config = dict(
    n_kv_head=2,
    norm='layernorm',
    norm_place='pre',
    positions='learned',
    bias='all',
    init_std_o=0.0464,
    lr_mult_o=1.33,
    doc_mask=True,
)
Each number is 500 + 50 x the weight over its row's rms, rounded and kept within 0 to 999. Layers, rows and columns count from 0. Numbers have three digits each. The size before them is the row's rms in percent of the matrix's.

# layer 12 attention query, 128x160, rms 0.0374, rows 38-63, columns 80-159
077:446529584553450487449552441515403516548453448512573433483395410506506452538525483463593542364417556539499488516582503618476563482483569495520506491482530481521464415535472437559548464541496559426465554483512467498556520557557452449509461574
066:524382393444510483583597551535542522458517501498504559508542487468547553498499424508591524485457496434544620574440435437438505443499474535461539499413488450469458615453507552479592536421495478538515465548485510474485478468458558508444495407
067:396435495542467462516509479506505501504435441442548465581408463437492416527551422496569499297433459533498617524470580563512528487468517437552463495487607441446489488516572549532506463514489489435529615567534479560566576541460481539436514496
076:616506417479538489610451609498467503461544535489456541563525593513476510510493470535416514598592446471521506493422480380477505529520440533389546552488429432566478471453420490462475583486478460592544447504516549472502422471466516527479545478
076:379512553522473543533402466460516518493415533473550424458509406506598376494411408439517477442458493541521539498570600572579530488477488445560450484494473559539524482499615475538521455527540483352483563428492489503545574528506556432507451547
106:409518522513498524369491452506587516544508473508527515523410381491464525475527555519518454427448502520457513493557463612533523499459599419542429418540558527462497574570557487541494460491513478452425569544484545526521552587485517534511442524
065:497383418458573489599490509570533498450510491394528569535538556470459517591475406468471529577524477466542596515440473374535401446560396549423510547493589525445552551426565535471492481508523473500511423566553471530517504482519532510425621427
054:494495464499483475524601490497549531466528549485452587388479537513521513530477367433482539524499527473500446431522435502532527452516509499549417482404545501557544607478485597527377468518518541470414521539533488463533513528462563495352496483
093:533458550543385528455492456513491538507589509577487531440433551537506427437512559573501522526493549502510532523546505503534539503497551442481546497535480429522462500520488536564464491535506622450485571535453627436528485530475591414403421535
105:388463402474516557430531469505616509477505554490506502548432369471520482516538481538582483386471532496459565520525459592482508466442577460485442487478533483450439556562559461562547473495523493458455562583497514513537608580434489518492484551
108:420531570526505498359468466524533503564521460516559508519419415497455539452503567501497453484443495510450473490549498575550539521511583416554439417562609532489515568546549526548471465483503471441455553518489544527498508584535510546516435520
090:473467371440579499542527567520609510417541583510496591537577480470502545469474482522537491586556480431501538501478435420501511459515497499441446498439484464522455640467531555482487529466549442534488493555492509476492546489427537558471512443
060:420491421530538557505433488592515553533560564535501529573508496512458515517509524533522458445497506511516554455508496513525627570459479466439542474598425483396518465505617515546500465464534475452549467516504611484501586488380525523397547562
069:495498474511459509511576482445557493525542588449373554361446502550528420543496453545431506489506462577439483434479494579577523505554460431649452522524610476491526461512456579565436462484462566417440605509505458494527465538486508448460517526
080:517546353509607491574531612505556476496516503509536493653481444481506515529505529554543486480533459457509561505494483473430512499432519530390508537401446426537431525486464479518506601504477477548551413521503570465521538509447503577483458514
089:654549458523452508485536510581516348462471454432508466495513478513498468430538512544394467485489511560511490501496468569465515462555482532538464519438466487618451441506516522566421496513421415574489432555508588511501455474491485470576468646
100:598501519551476522420568408571492459453419438509477394501517493541422517421527536465509457493526613484463506526512507537402537529495475479503426454474495460584464445480525532573484535439497430603488452480514440506446540515481482499593443592
082:468457504477514482462413485529549502484443474505550524420591385463538606513400492495436477607416523559524515536496459517576512496515468540541445493575516569408487569497642490429507513510530403464465411449551472527525545525490498485503546453
090:405498480545465493417468486526493450472371459514518556451468528480566480535467451512481483555455499548567560476485504600470506478532428533583459530569555562443490468532666565514537447539580496477505478413510468584503573485504474478460509470
062:425541378456468502551525579516601473516476571483455504523523411533507443625489414471572499328532484517520557456546468551473571439432516508485453520419545456523410483493551510517424562430501457447519497482480446383531570489459506483411435554
091:405509464490511540394552443503603521477521549509531498521441363479507521479543518496585483395448538486464520510553446594496514471455596436500425422488547510457456590575554478541530441485513509479424543563470542500513583573448484531498454544
087:518530505400496475521512551388573552571612552533532505509531505514485474528454516500463449476495542489524399428475509462481581485540499523486522497546439469458645519473464449441466470503545580523487507530485469459404437459483544484435503408
092:466475427459549507572470599521525537449472548510541535529617434481552652576459434446528426540518410504582524459510418455577531467523436568414499522574525508423517472450595492505431505549538498362479406464496455500471512556442428533511598500
079:523464404477578476547491604553530467448496517529580541558599531468476565439432525490572502595531485415558517516453459385463515486528485576401488493453458462561464572417520498453493568474548445549561435475492533473461523463472530562481477441
096:492469410492506578468496524509402500440523540581355556438529513483541464602484494495435511531482405538496541436450463565495648486523424530552572617603557536449543510526641487549470494448532482472432339460497509488522500507492459493521475525
077:507420359442550483630552560524520505446536557473489518545588528498559458533462416510573530542540468439517560551449478393439459461509447587399535571439449467490439514454497499494513549489515486509571469544524465488527526440440509511449536443
# layer 12 attention key, 128x160, rms 0.0374, rows 38-63, columns 80-159
039:478423508404502476601386592544434433492494422497493495489524445423381480557480550551572568441524515540449500518511561482474533482561451452493471476469473426505467495532481558501542600508512538503459540538497458513471530465557446468535483549
037:440426549532406445530454574547440464530427540530484478540480475451456561476465609518543491508579547431425569532501534464488512475555464430558426514506426464514568531534475559391475568500449524512509504582468449473481488375519558499571458479
033:544468490535527458465573464470513512461473532548541620518489506488646488558477491675532455465530599553472403472490516528502547555510469494530479492436504462536576579422389514571508461502525456490481457529537560453463594500576547518481532440
035:593558400510503587485488523500514419507503596539582450521341525542493465444481396533522476442449493576513515526525453542489477548497498539441600487513541519417540484549531455527533460479447524518512505465512508464413427451502450482452527544
043:421575528532519558550484504483487469484514471476429561539533394510471518493468489568497543409433390554512443396474593567547473442493507519520545523447430445556517533558511521563523482551453414458507521450502581455514550484394524532401536449
034:585443486485587409478546514494540476505424489536544394506531577512499531510475550497548495418540410551519559429556501579478494535573514511469477545502453456496497575483527534568540569487471535473471465485514391444449508436561444524547543520
031:407487498567491457500548472564483468568487460490569516496470531419507519503467532507537475473550476554482502433522479445507570502577466499494490541476451473466594562526463538504599512468477437603431565502516462447469525433548603496442573541
040:457543359491471469495418527503445481550511551521472531535536465501423528517512530494544511508501408529510575480502521613487433567544449471514442508429453452537531539488489410366506607554438521506513571546462474458462491414477456488439460481
068:455467470600470534481448480539475510481551483615482451528464512470493452451509546561477546524513489530499607543548383481568428481523470480418548512562344431523400530584515501467539569552583515447422550512424539471539545434487563534487435504
032:431545481566535563475509449522569481468519488529362544506604565474509514607471452531530480505551524496500371490566442492498501472430486584470574449493526446473513506500397452541504511404614424529492399522555454498489525661554545444486531566
034:533457547454473434603476421487448502422499522517411535450574436545531368523489449588444488497536504473512529551499543526489445520466493514530510444491540437531465498557527480419514438569526524450495471426412547556582524512510484531419480419
032:521494470474532485430569504514505526537521426493504519433484478557555540484526469508486437512584476466450511484485564566432448539584557480487523516511506587532515476490640519483514462509494525475510421428502470441463428476523497508459545482
038:589453470582512559449448455566505468529534638553520438519404554523460492444575444560416505521516524485528571470480480453480472527547428487477560529525432439466487570474550492605505439533468566471511480514522544479486563427417479463491473481
033:434445370504503498455477488535631541521544440544438493430512581538540509581477522527448423533482485549482534487506430492501465535515478555454424550515427497568510554536524615592503482592461504453491454426449426493450396485469541474501536512
040:556518465520549524477589554499509340496476587546532415625469546485403456502571475559514567467554588497375478493477524422533502446521515458539583497463529460479534543463466530486557590447498542468488398574552378483430458513582422537572466563
058:565508453527463531493466539451598408439509543542420486527516501500548489441543436512587518534564522582535511546580490533453577500470498500465521460514442561559522494464430534439533500523440532537463499509431451591490407337576463470469555541
073:572497419530447550545476543488543540450481488525382506521584529532526495413491504456535520534542537573571555488565540603493570507508465452480484500516449528511471561428453506451509552456466517560421478491460458622555481447516430510420539434
049:510517532492485462540421487460514538512450527502489476524651464501441489506426535390466528550452437488493569521435575366601455534519495548537469486548422489425543476497548438425464604442530412524507407592527456510462506478469565486531541438
063:473523500498516569498466478486552694521435500468436697485499521481430537504459479476490544564466464520501482422462532423528469535443492523538455532533551467432491481520502489547443499426564519493528446539563569545462562503487467516404478481
042:473482430571499545533500400539538428538498598550446458536552484547518535569587454579552511486579538534558548365473469504400481487520485467553525565392529464546530519449496513518485573529433533521470484557490497450507552432469407454412487452
037:448528469560479520460531499497526478547517513570431513574585588453500512496488487637485528445495473549449426505575468536542478507483478531458541520482509420488610580518468465444529550452506439476423413553560434473393500569573510446448446553
064:480459542493549426460611445474424462523596508544628459507553411525552484633497451456359537483416565502597508491546476400556502441525441516580444518525525595493583561477483456465420454469560514470500545466493460480515470551468535552368510431
065:586470538559527461494516483482544506423468483465471521560566444449552515605528426457409496514553480502501440466494432483495545452468505547448529605507608557396486448520515513493521464534507497491493382411505406504514471506416449489475536451
036:486472488480466497485454507527462446503410486519546418528431538440444524572557437441580519440438447452416471479465516415506631478518495483491506493444494483463481521498489574548463530467462514514453568573483485528473443424438474559535559565
059:449497432479517570497449596533436500485501503587387568525536536493543448552525496509463497529518427515611517503466384484496461534478422508516406521613561516440610477526601545451405567436569505454515413517486481529509540418435428492410427504
028:523571455487469563451528440420421560481511476482501608337491457501514448503471568402597505452531514457540440442509466550433526513467552556515472539426573538470525474467511510492581423527484483442525556426475538509522496497426492542501542575
# layer 12 attention value, 128x160, rms 0.0375, rows 0-14, columns 80-159
069:470480473531525524558517499522611513464551552367527534588532571468399453358519476552505519528601509544544502538567473508545476543518411504441448506455519511519525487452495408492526515448513571505581449502471463594487458448501494587395507396
085:537525499491303480549548379420522482471597475618508499518541464519558473491491438437476494539460479461425501590496454412439456469496495465508480510539511518391490582486496494573471523452566611478531483582522572418504530548532453517465500460
088:512536478484457460358483401451500495512469542592491493489502532525516433565527595473554510518488478482474486330542497493549530441493420437509543506576463503432419502523565449459445624468466425530477455537581484520522490549599470502453578474
058:509493459501615562515541468558554492525569552505464476388527511503573452559380459458408511531424479367514487466467481442471436493486580454491437578523532509443510416460489471580577603467581569450533436493530480497482538465417422492506582468
073:514527511532540481493530538391486543535528440482536468522524532465510458422515525500454506480426464508521491576533497571430432449496562531499521421609562520503512426548549485476529577506489522436581478594473508415432510475464540490456401418
062:461536489504492472596458515519422478435382404541509533486489398497434599524498467514531469534492521572514444511526562500480549510447369496531520456441490504556442572490515546577420432486465519464487525568447483510548494527544562505402548527
069:510579490496535544443561542567392529517476469574488495553552484503497523457489521530493492439493490432495409469332465470381512533485419475461494487542538469587510460503537565442478545467510554458509527449624452538513500499480501451358485609
081:550515441548368568555536374518560484492479495519508518497560464484527456436510403530567492527654493491480497479493474435495460433462526385478547529532490523433514581423556432488441616481455442541598442540380554507417544490507513508394515450
074:479484495465567418428510542499559535538569600442497520415515528481408464508517489521313514648542499534467486518510474483492478505484338584550473534482489523480557425481499460621533538529546425414502419539400465431521499501430508478531431542
069:522472505529564434572603472502507513478577492573512466530549447495528460478501417524405501593496465482467502624406433457476441477346442537509462423533506507538557465440515444561481418496502508408591439487582494533477573457480518455480420437
058:513514470499530544528459509560547541538538598574536510514556528490478455490466321567545513542491535494488506540542435509489418513538540445477559563481487545532494438443463531399612408401451399435434425477463450513456583448437544566535410548
076:489415512467422454559362519446463528511622485478495505528512609498389481469491393484481495547547493480441472589549497452506517546490443493534494371417399507559555535457544470505603460508492543494473516482487573460541497520563594417528499491
076:530535487536415591418509426507449482521474443611506481579551510479558528506481583485566498407478486422462493397587464562495509514538460456456515485610531496452418506514489480449472559552451546571597561492568553479492455519571480603482553556
074:498553433518548550435451587491405510433453486550493512572481420426538583520520482508427500512470494563475478549565452546447510551485394500529511562553515498584477530554512504600418439582551561502458491609520485446456499490477636404440502506
075:544492528457551486502574452556588542490516549501522495446559502492528418448552531543364495413550481460555489511528542554467473471418583490478494426540521519415535420471538433491596531541457422491659458451579451473474505447483478450444476429
# layer 12 attention output (transposed), 128x160, rms 0.0464, rows 0-13, columns 80-159
068:490544520511415438493456488458388514543497447598488469436477376520589475514447459488591505468443446559475554485450486522477605507492532471501528525552464478488450516462564475487578448462481477502480634482546496430525548520535441448554478593
089:438527551559654537456558526529521509533454526403488550543470506511446491532499505514435490404500411472524503498464539520460605465486507526517537447514491453577548419523474532512543589559436410606557426488492490525506434422466481477562437562
097:495471547499468548601558481505570641544479525406504566432542513523499430507548468522483523439443425486476539527444534471457594602490573507534492463509519464490552404470362502481515516471533544503589471487439477450501472494464535487564501595
056:492532520543454472529482498522483525502449385459460540564524477472508473458575500442465444547529525537498568559582397521548488419565550585577502480446497472587425530501509605565486446464490406532501547589498494473479464549546538485488438543
081:481495437532517405509519511634518380565438524459510546549499420445467502535536486484519528427657519481429538622480503439523552449467504509491517491478506480444422505410441569564550414517460500454535452493536463517561521511441437529478463544
064:596487495458559481469485501428494631472506619508514503504468523535457529432549600462488518584510456475553530484455572438507491494480495478474430564531519526476587523511497467408498529522482492549490504467586532437527533451477500482616572454
067:549400557542484473560499431491569443461485524485500466476564500523460478510605491412437529592561443534452611528559521457583484412531526538548525542440506523477484525526359524551504511528503462641516457563381510492427484514493548543552499408
087:496499639473550464486560535447497602521521536428516489470501497533424485565503550454464508414401394472500507487459532534435665527497487561552473472470498486541439452542463512489539509472520505527547523524545415522551420537484481454573484627
081:499504462480468531494473536579485410488411374498521433478421499493550454527453460485667492454480572460472573522547527523506454528541655488481496553516511490508383509502523471420512387486470544516559591457601552561493513460630438469526557473
073:487491543537476493397462524508452365488466448404528479548410507431502528529475478528470450405539520480489552500620520530489423419628573540514538565493518455465455447541494486521622486514490501530520528494430522456517407434505429509571495541
053:507460494445438566472550491477506393472416386464553467523524498562588539533420563446509525424511457423507471496467490534572579434463528573499486488524542470633448561567533562607442568540546539504531528557519529484510506596496507504489509434
071:494574480501568599434550478561483494489453536494414546454497392500533484511528622509584471470404432519536542391423533527477517488496445520476532574559556449432473449503550427553520536540478470526509511537418516552517537431490392542503536462
081:492531543512497451627547452508523560532514593469446566399579472517477435507548494512479478561472452564533508529360529482543551500479472490547485513488504500520592459488415537527522498442546475537422403482440466524525459465404505463451445459
081:549472511505508449532544527506540447510478428465538457482532550510481564411460516520541496568543574462504521547475565419548369441452566528480415477475504491468530565460457520457604475420468454450503496381578437506558554449539418570557510460